Weights of a small GPT-style language model, trained from scratch on English Wikipedia: vocabulary 4096.
Each number is 128 + 24 x the weight over its row's rms, rounded and kept within 0 to 255. Layers, rows and columns count from 0. Numbers have three digits each. The size before them is the row's rms in percent of the matrix's.

# up: layer 2 MLP up, 1024x256, rms 0.164, rows 34-133, columns 128-191
# down: layer 2 MLP down (transposed), 1024x256, rms 0.244, rows 34-133, columns 128-191
up34 099:116146118122102124092154139094124114146120117173125145129137166102149154151159106149126126133113102162136150130119125144136116127148132111116138164141092089109135109158141107140127129165128093
down34 094:140075158118125120135114126130148088163114109118165100120186126153168150159092109102121118130137134133134117112147171141095143117173107123099112119184126113100062171125087137093126181103123105
up35 101:113126126150142138140111101133150141150084142136107148125116100140186143159107157148186118137142074143090086161107147197111146128136097093118093153136118119162151128124146122145092139109105150
down35 102:178117111131079144130150141107134137132107129140107098137092111217125132123119120149092168135151093132109119070161112082111139155142115113157118119128102140117173176118121097136090132119110151
up36 092:109119140157132107158146135103091121115107135160148153144143131081111119122132106111130160092080106129152110142153155127123138188112127111134140146101110078135131125129170060176136145128090100
down36 103:130085158124113151127143170091139132159148122114164147179150140143129161129153148071149133199185122111141156128157116143172125096147100131117142069132103155146100149135131133119128145097125126
up37 106:121148119113161121127088100143131171134133127151143120139146094108123091095094154126156124139116143123108171127102129171127128161053112128126158137133164097125126122163137149057146126131112179
down37 098:134100151123119124108138139097087151087147087149116118152143116148100075085101125171128131178149153171148133163133139132128127136158109121122104100116126113109132127114114134158157153108184125
up38 099:136120110127116128108138109158135165119150107107150120106081167137119087065093116123163134124160144116102134084185161113120091170146151154123186131150149171142111122126138112142137115121169150
down38 100:098113137140170126100109119157149120163109117126156080099089084153121130098125121154171178135125133115157101148131136121130124089167149163131128109133157114124164092101130137146114132078157101
up39 102:172165156160124133135169143096156124112117098104121116136149114145148174156111094093136105151130137121095150108081165067131140173129090142142147065113095097184103111115101101103164150098145144
down39 103:148130147128107119092128131144125149109149108084145094123152115130118137132121102130170113144111162159162119101161136165110126115115093128139111097114113125103139123114134133100160132105163165
up40 108:128161130138127093100153091095138100096144134119135106096157101166138117121108171094130136137125120110122148142187088128107170139113081114072130086110138149123152158115058140113136132134115140
down40 101:170145125128135110138162118126124163062122129130144117094153126170131149152157091116103195122144166127149125124149117113108154164157113087111059130113120120105098156109117108112146112137129141
up41 100:154117100141130127149127100100114168152130125108064171144129128118182150131137137134114122131124083132090118135112163121129090096134099148132122126100154146127119108135104149192068131131142129
down41 098:155151108112095155125154162136082108120146155087160128118139114108086135153134162161162144136125112138120150157091134172151121118123103110144151114115087118158113150121106136116157105125142107
up42 086:119163152176122153097180133124116139143127090153114143133148164168124123154157135136083108147132111133138041151142135174118132115115126083166147104104102093164121121103112127140137079157126142
down42 088:153139199106119154104138095108150142116114158173120124148152164153118113153110161141199146126124143140153101106096106133123140105183112147140093107092122106121135112127167138135146101137154121
up43 097:144156096107111124135122141128141128136148134150131096118111099146123166087114141122105086092148110151165114135124120100115106103155134155081118178165154150072136140154141121173125105166084107
down43 094:099126166116099152089131117168139157131101157142133143149107133142147150110110125125111122157109135142125108110076113105099119140135116125106101096135140134125137132117143157141085091205119113
up44 104:158103163161149113127110132124090117127122116184080104109167151130130128147173131112089116196105122111131109148125122168117109131128162159126082132111111145139153095163146154096138151129119116
down44 103:142145160137116154141100113153159108120126082140130131130129127132117097107133121110119132136125145141119124151104133126142114090150147174143103124103115125129139111117092125081135143154133145
up45 108:095132138118126097130154120084127091079152155123168106103126139139132130131126083123132110149116103103136113136118165147135112147143152103093149138153122121100107093106122109152135141158142172
down45 100:135067059139145116119091121169171137135157131136117120149129102100130130147163190143141109085162114139135099095143148114144128095118147160131111111104149157081143149134135126145130103133132150
up46 105:154114151176141125129135106134134104155097127172176140137132119144136183122149099138142059138159131082109125088131110071161082139091131094155112137084115144146133112187116133142154116137137159
down46 098:105167118122114120102120119139115094133160069147136138134120106124159092140174111140155182138142110150167176141111089107119137189178141086099133132097099154166153141121103101124169136123155135
up47 103:127108113136122099135088123140136140107139131120124128182122165107187124098169153141151096101138111095173066122138116150185126165128098134109148139147132139199134093101136139152114151118096153
down47 099:155146108081134179157102129163143162079130112161100138159158150102152081114148115128146109153156149106118086129132138095084152150156146125112141153110121123091164134123083123130134115120124103
up48 097:129095142096140107088121162081134133093113153128129145117122100117153176148163090134140100096119133151133137133112088134084142151097132135168110155157107126097128153124142115126132167126110118
down48 101:145104136101108143120093131130116123079124137136111123141132161142141096136153175134147078131150161119192116133105127114101141131134127117153175116094123115104140138139141108132124121139134117
up49 097:113105122169126095139150088125105111137150122127117132140153126147131127111134099130133152124147135141136088163125157198119098087145118156130127090125120101126124091089158101168124150201149073
down49 098:144125100103132108117132092153161142091127152096137171152146144142106105152157104126169120143150147139126085155107095149109156070110154093141139087115157142170131123136140123123124145107102115
up50 103:119077131102118145116145139123150091157144112139191148113106102137134121151100102138108132124063135129082103106156143148114095114128116142146112123113145160095160132143120127113137158127132123
down50 094:073103163096095127125165181104093100160119125156144168114152112127141131161098148130135123119149140113141160132083128162131112140131142097159174164154150125097109112165116122133089125098137109
up51 106:125159153154129143160129106127099133144107087157138117142072119112137144139110115065132122116121111128150112140143118137131152143104114191148146157108126136129152169109120093113139093150169110
down51 101:163163133100133132124145136116139161175124089133113116142097193150122178149143128107162123118083155123158151125130144153136124128146122162160140127094145132120146088075135066091141160092123162
up52 091:137113088134118129107143116123104138138139143121088114148142134152169081160148110151128164131121120114082104115146126149090126100077105125161157132142154111127173099148080107177113104166132146
down52 105:126172182168159136117134148146143131115135126098139093110125129173119152099130150127130105168172104149082159155087134108143143106126112167110147167172122156118114121140152106135087131119137150
up53 090:147117137077148168114108134117090094104117156115137112129113143162096122132112073140140127127126144103127104115099178154175139100126139152121111070089123154129134158123098142144128129126109093
down53 093:111090108106127136067176132129095140087142132122145113101152124156099114114135112111102132066092153111130088125121111144173088133154128131096146096112131085150122144104140146132141113134143153
up54 101:102116155159108173143132136120096143134093111120104117107170140142089162198142101159149123095168123062109137143133151151124139119126151134130151107092131117120116130140100122142132116136124128
down54 101:143146110122113117120155131131138109137126143099147138133106150138125135125118167114115145190121130129134119135127128156178131168122117124176152137118143187090109173177137176120173158134125125
up55 108:132147067164146122148153135122130141093144130103115084175123107100139110146133149143123124104113075110111113166137140115144115135108191131118125121103111156167157121112142147173119151112122121
down55 111:166148160125152109146143114101113122114141147101152095128123155109115134120101112078135151109137130156088113135144107125158103171099157108132122100110112169156148132122105132145103143129103124
up56 102:149101144115142183169155126106091138124171105097123129124104133138118106122119125132116108119111150112142105119113156157102107124122096130123118151087192147148120093134099097152143136118099131
down56 098:155088173112134125117124127119134142103119126095146127136163147079093102126088186143136122152155120126105146147135131141125137146131137129145151113143122136153146144115148118141138178137110137
up57 095:122111143125081089163106054185104173110103107120085119122104110127125157110164107133160103157081135126116145109143143143183159107116167110094119176128109125143180146156111096123120128120140120
down57 102:118146118135099143142123109134131132138124141131150173134122118119133131106113145114096155170141147154121120145117136151076116092102113112141072136116145130096110120138101157113127154131157129
up58 093:132123156191178118092100120080113089138142145145138116160132169114156150096103076112133112185151100108146126144147119127159122102130135130132182083163134141161159111128125103157141136098131137
down58 093:150112192101101144133126138112143131114164083082114137110080134120112118108080160134110170136134131146120162112117100117113113140106058115119178121090141116123103143133165125132153151151160120
up59 096:151114196126104098145160180105109118110090130105108120125127142124155129124166120205128114126098109122100103137128122131111133151135143078136093096135126139111132116117169080126108157152100145
down59 097:144109146138148158104154157108132085098094110084115139130132138095102090154105150162103160151150105144098163110133114132111087109104131155096102155109117177111115136099142087137134099118132155
up60 104:158117140132142160139179104076144133104102107126142114173080146115121126166170130150106129087139135142106111146100161129157117118156101150143146187109101127113146132127109126150165097115107116
down60 108:091097157148138175110125155160091088147139150112158127154140151112128063138131112114133141113161127124131113150107109123092144115117138137158132151159129121095135128134123116082102112130141167
up61 099:096159129132120108077075114168083101191105108104122133083153136152062109115144097113091120146145127112159119095129143159145117136162125101114099134157152158138131160126137145158076129138091120
down61 096:150141104137090135108107082134151103121085141114156118089106135103152124109122092147165121142129115150129124107134142127113161131152104134114111143132110145095153175123100093087156128122126128
up62 100:068135112125094160169160116071079091110097154150125158153127106127135111104126148138105110120140131139116105134150133108124113105137137109140145146131152171115099111130136135139120116095135140
down62 113:140128097150129138162090129131148146115090099115147155115120107132152094118114158117137106151151159092096168125105173142129104146147112109165128098149089097117135124163121143056151155137148105
up63 106:152153142089171109116122110163136104116152148088125095132086109102143114107112144135121172096130104124109095147185149146134187133129131203142153144134165129083130137156096122152101155090128117
down63 116:106106147120128128128131132101104121121136184137111148147169123107115134106105147134119120126099110160116125095117058123158139126144135140102137141165145113074155168148115116140118105169126106
up64 100:105146135131124195115120167159095120157105164121117090113100128096129161107123148106089109082119116166127115174154124122144110176137145123096140126165090119133095152121109133116113141135120159
down64 110:104047099142116162112114171111146128154110160125128107127115107078108108118133130151063144114150120143127092079091118133156136148113114157125129100118145102147137115132126161114134144133126123
up65 104:106156152170124190091137125122148096117076125143150140149141126188106120132183160108109128110142106153142098138166160145133139110091149138139108122129102088141089124106130096143137180147074116
down65 098:144161104126135135086125099167104145143157128126144099130122136108116099138125136093093158085150099131119157109130136128137175157143113136154144147156087116144147109126122165142136194140100157
up66 095:096123146120133159117169106136139050141165132130115157124125143099141139132125136132101126101122086115135134117127149164084113135153121099138115122133128121156168159116166146123109117098097147
down66 091:119110130103132124073117158141163106130159114142078152113141112070129118148123105122140156125160167136132133147126172119112168143099123101138158167123143138133137108128146145113052137122160127
up67 096:113153184108140107123130117142146103110123105124154137138147134100147146137127148130117144124092107130177100138102139119157147150132145078088143115074129100104120129153147118177125160197128122
down67 097:130096131152142115151125082084155112156142135091130184107131140090139157134123173167172125158140158106175149155118126159117105149134150104163147175126066143137084115144127106146131120109133120
up68 099:149138151127089155149136102113144127151110112163132135134098112108117106117107139099121160092141126070131138156140114142161111151065141091124126074121146085120147146136173122116129142102112155
down68 104:119169117125143126158096123105180187167093133137129136151114122116169115122091096155130133110112149134103107124142129118173157146144115110114139138093107151138146116150104115164129139106095165
up69 099:066077099137151171081143128090127093125133144129117092131137131109154118136165157117104105116114132128134131127143158139073146131132175120183106146137123113089105096137111093151177156074139146
down69 099:081112158147106155101121106086149130169154142132103130112139074109129126118098170151095118127135125094175134094124141129154095127149134130157141140190107110115108130085130114098149125142124130
up70 095:111112146116143109148113120160136134165106175109147139095151159145149127151166109130108071115100154140115119105112116143164143110142138157131151094133105134089161140141105161150105125131099128
down70 097:129154130115128168146131140171136111168173136182135093121167144142129128121151130112111129102142133139134143150126137173163109087133089123089119129138123133134118120117108141128118121112166116
up71 099:143118094103157130104133084172124155094142101125112137125125145136127111139163115107134156130121112134108150140142117143135148122108151163101119137135148111117130119123091126142150106108127081
down71 103:159139138129123108084153074120152065120126097101113150100120161143121118140124134144134153154082122140162127116150123149115095139102097137131078168148088141138149141083098108133122099132149094
up72 101:130156124130149104127122108125092126107101132124158176176088179158114129136095111154096166183124112084140139155117117137144141124139144124093156123139123118128106126121131144136117142147158128
down72 096:111097143126090108132150120126127114097096132158139140122132089136118154175120100060145174145134113103123169122141108079105162150113098134110134149138126156127143148121153102124114174107134106
up73 093:140122100157124115108134127142137131130110114148089125121133115124150123117133113151130093131179117124116151126111144161128127103082111147121113139144145137142209116146119087146108116121097109
down73 111:141181140173186137107095132152129147094142161100125143084117084144108113115157117112120145166138103098080155131111136146128114118154112121122135173128112151127162096103104085129072134123143109
up74 100:147182078123111132147146119123063169059145102116100124133121105123165131168105131101108107125150110102137130142139119083119104128132109120099148149130136139144171135134118083144121092139109126
down74 089:124111121095120142109149133150123139108174117109116140126165085123120118132141107135115137183121134121123156117141092064096152118121166149169141138146159176080166166130084107107140146109129128
up75 105:084122115075108143184126166091117143115146161089157079145125111121114107115137109098097128114136081168145139163110112122122115110098130109161132141132152138134140157110111108127158093160129125
down75 101:147112165134132096108088104083089121129143140144155088127132163100113117120150118095116141148100091130148162180148140117116146104130136116128130147136157149132120131137101144102120077133125088
up76 100:132167126124100136116108103128102122130147157126099173134116118108097137190150099135118138119130129166132129150154102158127083144110134153130186133136147143114131064126108093177160120121138171
down76 096:121137109109117143163150112153161135098092130162126133116173102100123112138129129111136128121147142130115134120131077111138106144154135124177127156139092150137082122130114170148119150112111127
up77 103:154144134141103121143116154168102168125192105159156154132127131159096104101097085117132132134093123118114175127110098108118114126102117125126117157084172126173124071121122083129178148125130121
down77 092:123134153097159120168117134131119086134125098127131167118143182128119163123117141141145125173133128109133121141108107151123086066166139111125148164114128155134117137138129145067166168079116112
up78 102:106115123160147172106135146108101106095103151112155166081125145152129115132128084140110160095162123120108096163114138125148146131092146103101183120123152152113146107116153144130116131131178151
down78 095:113157142148068086139120119143117154108104140139114150108126120087126110116114136044146119132108147146108120081130136130099121124153137113104150134143098123177138150120129177101121109112121099
up79 092:129196152146106122062128109163109154141115107100157108153107138150109116105119110128148105149169129121102153112122111157130146111106084120111150138091157138160098130110119174122149135115159082
down79 098:141153150164125112130121149140100136125097129120155124094129133122122151114097137080147097142136103135143153147111126164136127116145118100068101130143182152134086131149142183147122108159146121
up80 097:120118102152149150176119120109098133167122144135159151128122110154136147092149134101138056114105144124122096089132139142111131126074109116133116135115124121156148121131154124123117097128093130
down80 102:094128122169099135142134196142132133130105113113150103122097121143131141114135132123146066160091147159100097106135100104135149108118088145176113135127157127124121101135115122107110119115111115
up81 100:099140201126093124109172085122160138094143138138120130141151161145123078132133060105118098150133112113161101127119125132153099160129114144166169140116098109147135131106146091156122136172127151
down81 103:114134141107118101134134136133160138159145151200108161141154174095156124160122126093146108153107146168138140146099083139184138119096136120122171148082138145143119137165098103151156109123143153
up82 098:138070157139186111144110087133111119160139150153089136127138136122110109146158138147128053131124163162126140111096122135176153125109146174102156137135150118160123140174147105139121142126157166
down82 097:146126133094096133121104062177122160158110130125124084138117110084117152187125190159141121146125122129127142120131122135092154148129101129130097118125128123132093153129120098137152139178179116
up83 111:115167120134115114104112163188112135109124103115085104092110141152133104114122119111114113109167110127158121162125117150097097128141143144100151113113096113181102134120147116167125148132133117
down83 111:131122085149127086168070161185109129125150127138132110133177139132156132111129125150151098139097143145117118163092124159114106145059119118106132152084105139140103154106134116123144140158139117
up84 104:111129108130131155143130161144086186100126109131145093100142106119108121154130159130109131132123120139109121140147141093147124127112127125188119114113126115096169139128165111102190149172173135
down84 105:155112114152126125127134156103107135100167099134127084086132093118124137152083158132115085159113139150155138160190114124134103123161145075119157128114133120120158188126082093151138105096111148
up85 096:140080134111120125146125149121177113102117179105126172103090106113146129130152122145126058106111145121142079153120107130102119136138122143128105109101122151110129099124130124089099099153145140
down85 113:120154122133147153155134109155133124122136134100165143145142123117134176126147129138139117091148137142134131121153114152100169138125105147159096109165154138092133100121111127098087117121098128
up86 100:079101089173109131160117134146126121118167133150110115145148134142166105113152090147076168122160148067144101177148106111096134106190095142136117164107094116149134144091134132126130101113139127
down86 093:099137073161095127157148103122133133116106092149084111085143143113151136108144128167137124106138148072178118138126128107102195096119096118130125137159122120085136118116108086141085148133159141
up87 100:125130110098117144158135129154125136157145124094089122135151106139112150158151107143115098135151148119151124091163149127125187106147112107115157097134033137114159164097136111161110102122147140
down87 103:174186119103106137144153075145147121148171151130133140123145084127138130116153105103163161134148168122141146111057119097101148138147139129120146111147126185114168147128111123151116145129146117
up88 105:132170154153110104107116131128096144117125152091128141101124111094097107157109170118149121154094096114161110156133134145133125123123118118127093123152154139131141161137130120145115183093151135
down88 111:122158124146103102121135126130103140131097181126131140148151098100110128111111137136166129108141110139157102124154135117139126101167098146112126120130205125124166154105124118144113125109103157
up89 099:101075163137150165091093121125158102109142180139137160138184145141116085119163145122114130154149170149086114122148116153155097131147108094127133083107094114139120084135145159155120169169125147
down89 102:157099135100140135119143110168117093118136132138188116149166152107130095117130121159129145153168151133166114153160141140139148136090157081121102089114111119100140125077134122123135116156111087
up90 105:122131119129142108127161095107094132101177145144152070129096135133170099102158137096120129154141127130143140152119098129139158128137139108077124113134121158128151135157133128132115121131111097
down90 102:137100117140150129129125158129108158126105116118144175144117120107166171119111084093150135162159183140118144122133112117156125115121114154137126153114124186164121118094152142111155163107109123
up91 101:111137151145116148161139122133127124117088116117135159099138156090111115101160123134153118108119105162150157113147186123100140168174101141140101119146127149097126118085106111132168109122061114
down91 107:110149098110131128116131121123127113118140183095149123191088132128127130151155123159149089123155124131171131110119137109089143091162109110115116137165066143152117141133134126094153110116120144
up92 095:115139176110155133100099145104136185121102090121164145148143135141114098139131089121120130126145162123107142117137122129133112112097167124134120126133097125094120145136120148109140113113151176
down92 105:111153139158092102107118130157132149078134090137126108124106139134179101161131142085158128132160107137086157080112131153127113150098157102091109138168138155134108152081153118105118128116124130
up93 102:132097146106116141178171145143141167113193083124086143135163091122127134147090167142146102100149149165100134155137099114130135116141149148115148135160165109154117144101100116158137159143108101
down93 097:127072137076148137140102114164084083162140099065145132121159115135102110162069147114146145120135129100154146170129134103132114123157118141178117119144150123158132126110125114101124117167130093
up94 100:135118136157170084116085138135099121153135107119087111149124130147123137123136085167110141144150076104125143142137145134163174183138125118116139169148124150115095063113136109134112151092088153
down94 098:121144100154103124092136159101145145155167118150131144137159152119176097108131107159169173121124155127155068127086132144170121112101101138120146164131109066109122126133154148100127159094168127
up95 098:111137112126157143143113120116105135115107114166111100129120141118138168141137155126127088085144135078113139108163122169112156104145107140118152138160103126110146145088106130107116093129103120
down95 100:156132104144121178128128105150152150119090122167146142111088171090133134142128138142102129161127154136116135132131101180119168151151074108164149172086134105110081127125117113129115140132143107
up96 103:170153079137129145128112130123165068112145143130086128138139097144153150091132150120124143114129105138084116106132140155144133102129109170141103121138104091083160139166121113148122130081122124
down96 100:124140118127142114161136080152139110107157112099114132068109145131145120134105181112070145135104177120185140131150140125116127178080104087132125147132149130122102146106115084113141121136130135
up97 104:152122131131126109138110162137130088108095138107159117130117107134150101128103121089143083126131129163102131128129158108136075154132142139155149157139155119118133141143119112088118163198149124
down97 101:098082132162094107162126115093120121127149100055132140129142171091164101131086127123094144138112155117168085090121154149111131112148166108139127130151148113097135115107128115078123108141153083
up98 101:121123103132138142108092131152121134103142116141095156113123155122144118145132107134086127115132137145136128128141122103132148110152135108144120136110107101178112128100115126114120146133131083
down98 094:144134139139160117107145133115153143127144105140103132125134136125123087155118114118170122096115124117106136130093142133152191110099104097108180169115160183110145100120106129127117134148113087
up99 096:089126121150143158125177113103149159125133097146089112144154102133093155130118152122104153088128103147117134148148113135099086139139132158130138135119121104098134181112104131114137161136132109
down99 095:153107096147125095138152101160135142175119171122154125146134118111112116118110149146106090193102143126121118125159106154171135150117157124100114128093190113131115141154143136111088057143075155
up100 105:103125123119115129161150130130096163183121130140147118133149132162191122128092092112094103060091131135122128109120144114104118168138132109120077103142150126200131151145100110117133161100111103
down100 102:173148126100139156161149139092139094136136150182120156178112120170190088154117136143150144153147087160140111146141118120155136128109135153134152113143143135097124140127129092122161168157136113
up101 094:110145132129123110143121173151117084097167104134139127136116109141106080082119137133122117088098125159090115100139089127136127136110134107124132115158116145147136137143124110110098113149122153
down101 095:093125158144122117162147111143110124098141136152134156138111103143124132131076120116124157070108137164134176111076106092121138093105104065137151133156124161167153111152134170110108128144177156
up102 104:150129100140114134129121123142116147123095146122189144149146132132111126150127138092086107065152104117124147162140100137100109127089103161127096116128186111109117130149143147125155151128135087
down102 098:141179115114125124132125170139137101168111123129082109108133147145136104120122116142109130149132089103128104160138088150108122103124100146130145170084133095128113174126098164125143170092159072
up103 095:078134121060148076146139122143136093151157130115141140123095118109119115133152135138128104178149136133083147094125121100160151115115142081139138161174126099087119116190112129148125115135117116
down103 094:109133134110104123158120140132111132155105120123150122109113121173105081117112103105151158195125131118111087108119164090123112058140147104160103113182141162131132131122103155106137125096134117
up104 107:062145167166113127131106157121110125105098145122150155083135131132142164127146135142144072134109122183123110146149130121149183129104135095164128102141125143161153152120141143135148146101176134
down104 106:130134088135109142116128091108144112110118124126106127133133090106117143121104110143160120083122157112130104124133142111116106143151122149153124123165124115104123129119105165152193106144131101
up105 100:145061127101105152137114115123157115118185129123146097149101119087141155141116098122174106150162174141143123170116127106118149092134164146134090125114154127093169118106131117135124170158106129
down105 103:174139153143112132117167121157140109152159149124136094121132099129195141117129103106170131138106138159135098163094130112148105119146145122148088158114129128117122125106134131168114096121132096
up106 105:158145107175116104118151109119158134120145103149150128146112129127130153117147112153115139108127128146123168121109137178103140132133074150090073150098118124125167128123134103095123093131161136
down106 108:159139136118125125153120149128158117145085124119135141127145122093132149123146110097120151147147123139148157123098131142118122121127116123105120102127145103123164135123122106108152137147149113
up107 106:116155159135108132144119101165124147161102087154182116135122132176129124096102151108087128112117134121135170107174112087146153130137093114124103109098139113112123167126161149107139049136140132
down107 103:122117115143108099117114122184103089088120162070104104121155129101124132147113138180114117125110070147134153119151137094167118146130093129170148111161136127182120163139114110154128126120146068
up108 101:120126131128138102113146132132162160150101138113124135128129140136170116113140110140170143152148107093134194117126128111144109168084113139148150113099196170162098119173141153117063114146105120
down108 102:117134128124157078133147163126158100110154138086131145134137142144115092135125114140118135085117146129155154185144139100122107117115126088103110123183112131139121085148106080128090131120120129
up109 091:172166114119089099118143113159135101109160173125089176098203130139123111117135124111117119103085115078138159137158148137124129117143139146136093140106117141127131141122156121119157152131082135
down109 109:156129129155121131134200165130121111154170141196113175112092149157073157117150103136129107144115112122095136103145123149150125103164145140139168116133129118132152136162151096086097125107124157
up110 094:148126134120150131097111087162119117116156048156064151099111137097175143105128107163134110122122103152141128134136100154087126126132156141178100108130117122133121123111109147082159107141162105
down110 114:130106159151110107132182138142090106106156093115114109137124126143135101090140171136127141124144108137070137127145112089122123108130147106102147130153118134157122097118134106087125140162162110
up111 113:131155144098107152133147191128097086145111158128139098096111129137115163132116115156102133113149072116085117144137122124085150150131177116138174138103135167084149154148128167139130121123108165
down111 128:145158121127147138168110150123083105116083108130118169138136138123105114144109094117126122143094160137131106111122182144138104108116128112117114127166089129149138130136117153140110139109125142
up112 101:158149133143120128114103181114103086121120185123159142105137111164120109106134141089125115132150106104118137140118086139144121138116141099082087141106088119129129128177120162125088098121151092
down112 104:165102167152145173122145136103105117143108139132114165121133157167125165099124145110139144138098161124149177142110094132126076124162130090104105186122116101086098141134121143161133123137128082
up113 095:094133121112119135115113133158114116118124108156082102150124136110162090130136055147113112093088123147129094154092165100114132150080157163093124179144126173102146117124161136131106122160121115
down113 105:172115142112133147104168128114131146156145071083130084180111139140108142164092099138149145122151136140119158147118125132099110141129139083107128139153124136138136122149156130088159094145145134
up114 096:073110129137136145164138125141182127175139123129099084105129102123150085145127124145202138100129184118123090093151127105142102155121177144154160086117189099109102102133105110119160112154135127
down114 094:164139131142124109127151099169119093133131139125094097100175144114102139148107128101135139099132170111092119099096133145132153135130152098142099152159121140116110126155143128167135144152153128
up115 098:137092132132144180138104091102157124124143153129118130133107132155136110099108112134129094092118133147137134125143173131147114147135125114065161158112120119121143128096117137130112139120204146
down115 092:152090134136105165114113116155115132167123115125120136138113150130135127154140119124098147118091117145078136169122138123145141108108113093111128197125120121096099102128100133138136132134087120
up116 103:131105122132150125142164148120151148110155105132137144138129124140177136116135163145125119108115128124136158133117150122156113122112141161132142134106118151131122135124147117133150116137116128
down116 111:128123149105136103151145166164102129125133114080100148109145113115132137138117144106127107161119141133100147107112135091097136115165143159181122090131109126151167158134164122104112146155142123
up117 097:106117127147137130128152086093131115124119101116120165120097127131129134126111180140145112149135079132138158130122136136127139110147123141111101151114159077131180165110097117161107110089092163
down117 104:122125171123128131138171114097142138084104115146162150126091131141092129141133120143100122118066137101141134120093090133141134153122130124124112158145143160133080139137103123174142101116125098
up118 102:164132140130143103113122120099084101129168099116127145056134090097134114164124142154113135092126140136108124141079125101165092140110100185113075126107152107135127127111104134114109153124133123
down118 104:115186109093167113097112136124153108172114159097081138104135112116109108112117140098127161085133144148120087141108122150114167108113140115093176085147115146116127140117133143129114104111113150
up119 101:115108135177152108171093117141091117136141091133091122137123151092137128130146114122102112121122120119144103135130110135148156122133102112124128157118156136135122139133150108106099124136101133
down119 105:098115109132141136118155119157128159121158078162160169165162140129134150119135156113083137159147120081132133122136153101115147147119138122135145101157093128079130135135108152106098116130150125
up120 101:086152110113124112139121136156141105150137108147132163061128131117138110135153094163135161116154116150092132105168152121103115112142145127183087129161133137118153124115102117156167084128114116
down120 092:123107135132068102108135118113102143125134095112166121115139112152100146132136116151159147103135111108129154137087156094147086109145144145132112107132155163147141092143099134121122136125134111
up121 095:174120107119088103103168173157151148138119142120099112155125159110146126139127084131162104127132125160152106078156112100114131087110162114126161107069116141145134133143108095137142138138109122
down121 091:115140133146136164173159117128132101153133161107150120144110145148074100091113161072145175107135130120123156110129115090116160136088116145131110178126163123113137110108131107134137159120071120
up122 092:130123103114148094102146164119121126120124160121096117167140106111131101156107122146084131143142101171140123163094134161122130135165159144064086126126179135129126135137100174123144129128139140
down122 092:144129128079089072133142125133098132137107132090145122121138114138115120154102132107144122143127123149142147143141124118122159121131131149128118122110128121134154159127093131122097166150122136
up123 101:119104176096127136082112134130119078097174151128113158082122110119122141150085063134109133137136101144113116151178112127165171126134162122122110112105149124142154093161133173119145147160099131
down123 106:108118157146100119150145134146136088111082128079125117139125092111119152151083137198124150147124127164114086136115105105174133127142133133077125124126151142132091104138133110103129107090110161
up124 107:118161117086167152120133105080158137157140103142122124158125125178136116117132124131113102104150116171139102100117100105079136122116180162139167174136175127137119142105121121118145122139106122
down124 100:125122131104108096128124081134112143110167123120106104131116178129119120118127108111115123155142130159121164168093110138103127128135148153114092140125147125197110119122114160134130190117126115
up125 103:052152146158133117092146109119095148125115136092140140109112136166110149100123112120156103126078117108115133137089104131108111119100131095141105119125123101113131116095125109167121150168165119
down125 101:126117118142117121126131068101109138146125131106149107142171165139102128105055139124131103145121090121143108152135126130077088144128145144121162140156102160106104113085076141089129144175144119
up126 098:129097148149133133131132138108111184136131118155162125140131153122162112146117116160170143151130108124139116118168108136121107108078119167127110153162109135098104095138097119140162128153116171
down126 090:145147206112114115108153123117120123132127136096121152155122154119112124106140124152145123169133153124134126129119105130149116134107129163144152157142138168183114114126083080109182107124142091
up127 103:142152126147130129161105122144171119116113121114119128138140127121128152123124129116104105124104098169165144145138132138182062169173120135167126126113070164127156123138115110173125128171153135
down127 104:115110114158144178124143127141131128103158142103144126139115128116096146141147174176166112134140129157111100125137133170115097127150169125154149113191077083116096104133142072166158132082117106
up128 095:131149129145110129140091176110074147156121132120141158140121111141167115099115102164130122142119159153112145157102156136146114170134093111132096138071109137140124127109099147132134077202112126
down128 095:148099138164125129149103142166130138163189155174090111095111116108165080112156144170142135123124093129144114114105101119084110116123128095156084124141122149115134118109108077153115111166149110
up129 102:157124144125147091126086135118128132127139129119132116113152109096151116141112079143094107106127140088112143130110127094126116115081152145121142179129092155085164128131167147099145168126126126
down129 111:120150147103126154113144144114128115164159141094118097177095122116130146116105149122127143136160126098145155164099153157100132084139140111147111110119096151129141129124140146137107125146119126
up130 097:114090136146159107152139124192119091134121136171107128153131126144084138120135143132160121131150104126129097135178122088183081088122140104104144157111162089101159143106125127118140110158124158
down130 098:149118148104117127064122118163104110162134170106087136125159149115106095110129125130133115122093129155170112088179160092147174131134126121071156169144155145132110118152132120103145091165163135
up131 104:136145149113166151183109138111108153122100134107150167164098104136151101120145106140116137128131170125120154171159103136134123117108118125105125135124096129148168076150188131151103132131131125
down131 115:155123160140135174111153150166119093126115113145134128137090106156129099108116147148124148132147156152116135151178136118130144101147155128101143091127106131120152100160149129129143119147169109
up132 097:125097120149137117087118154114113085105135150125130079134148112140106109123106144136116116109143133102138145161137154111072144159117133114158161144107115073113142124146115094132146133165116117
down132 094:127111092116125128097118149079160140130152095168125121125113124150112137146158166155088126101117122123140090127134133132144143111146117070156122155145135122063139138128143133114139144105145097
up133 103:127154121123173129189074077175129134107096167148137095095112100128142115143148160120151131107114126167114100138192144143131148162089084111133154115142099115122113169126138089116166109186149125
down133 099:130081127152156130138120135136103102135118105109149118157128142148108144107114080107148107111144153137144125076125125119112154102202137147131157174107105144142137130079116140114080110111112084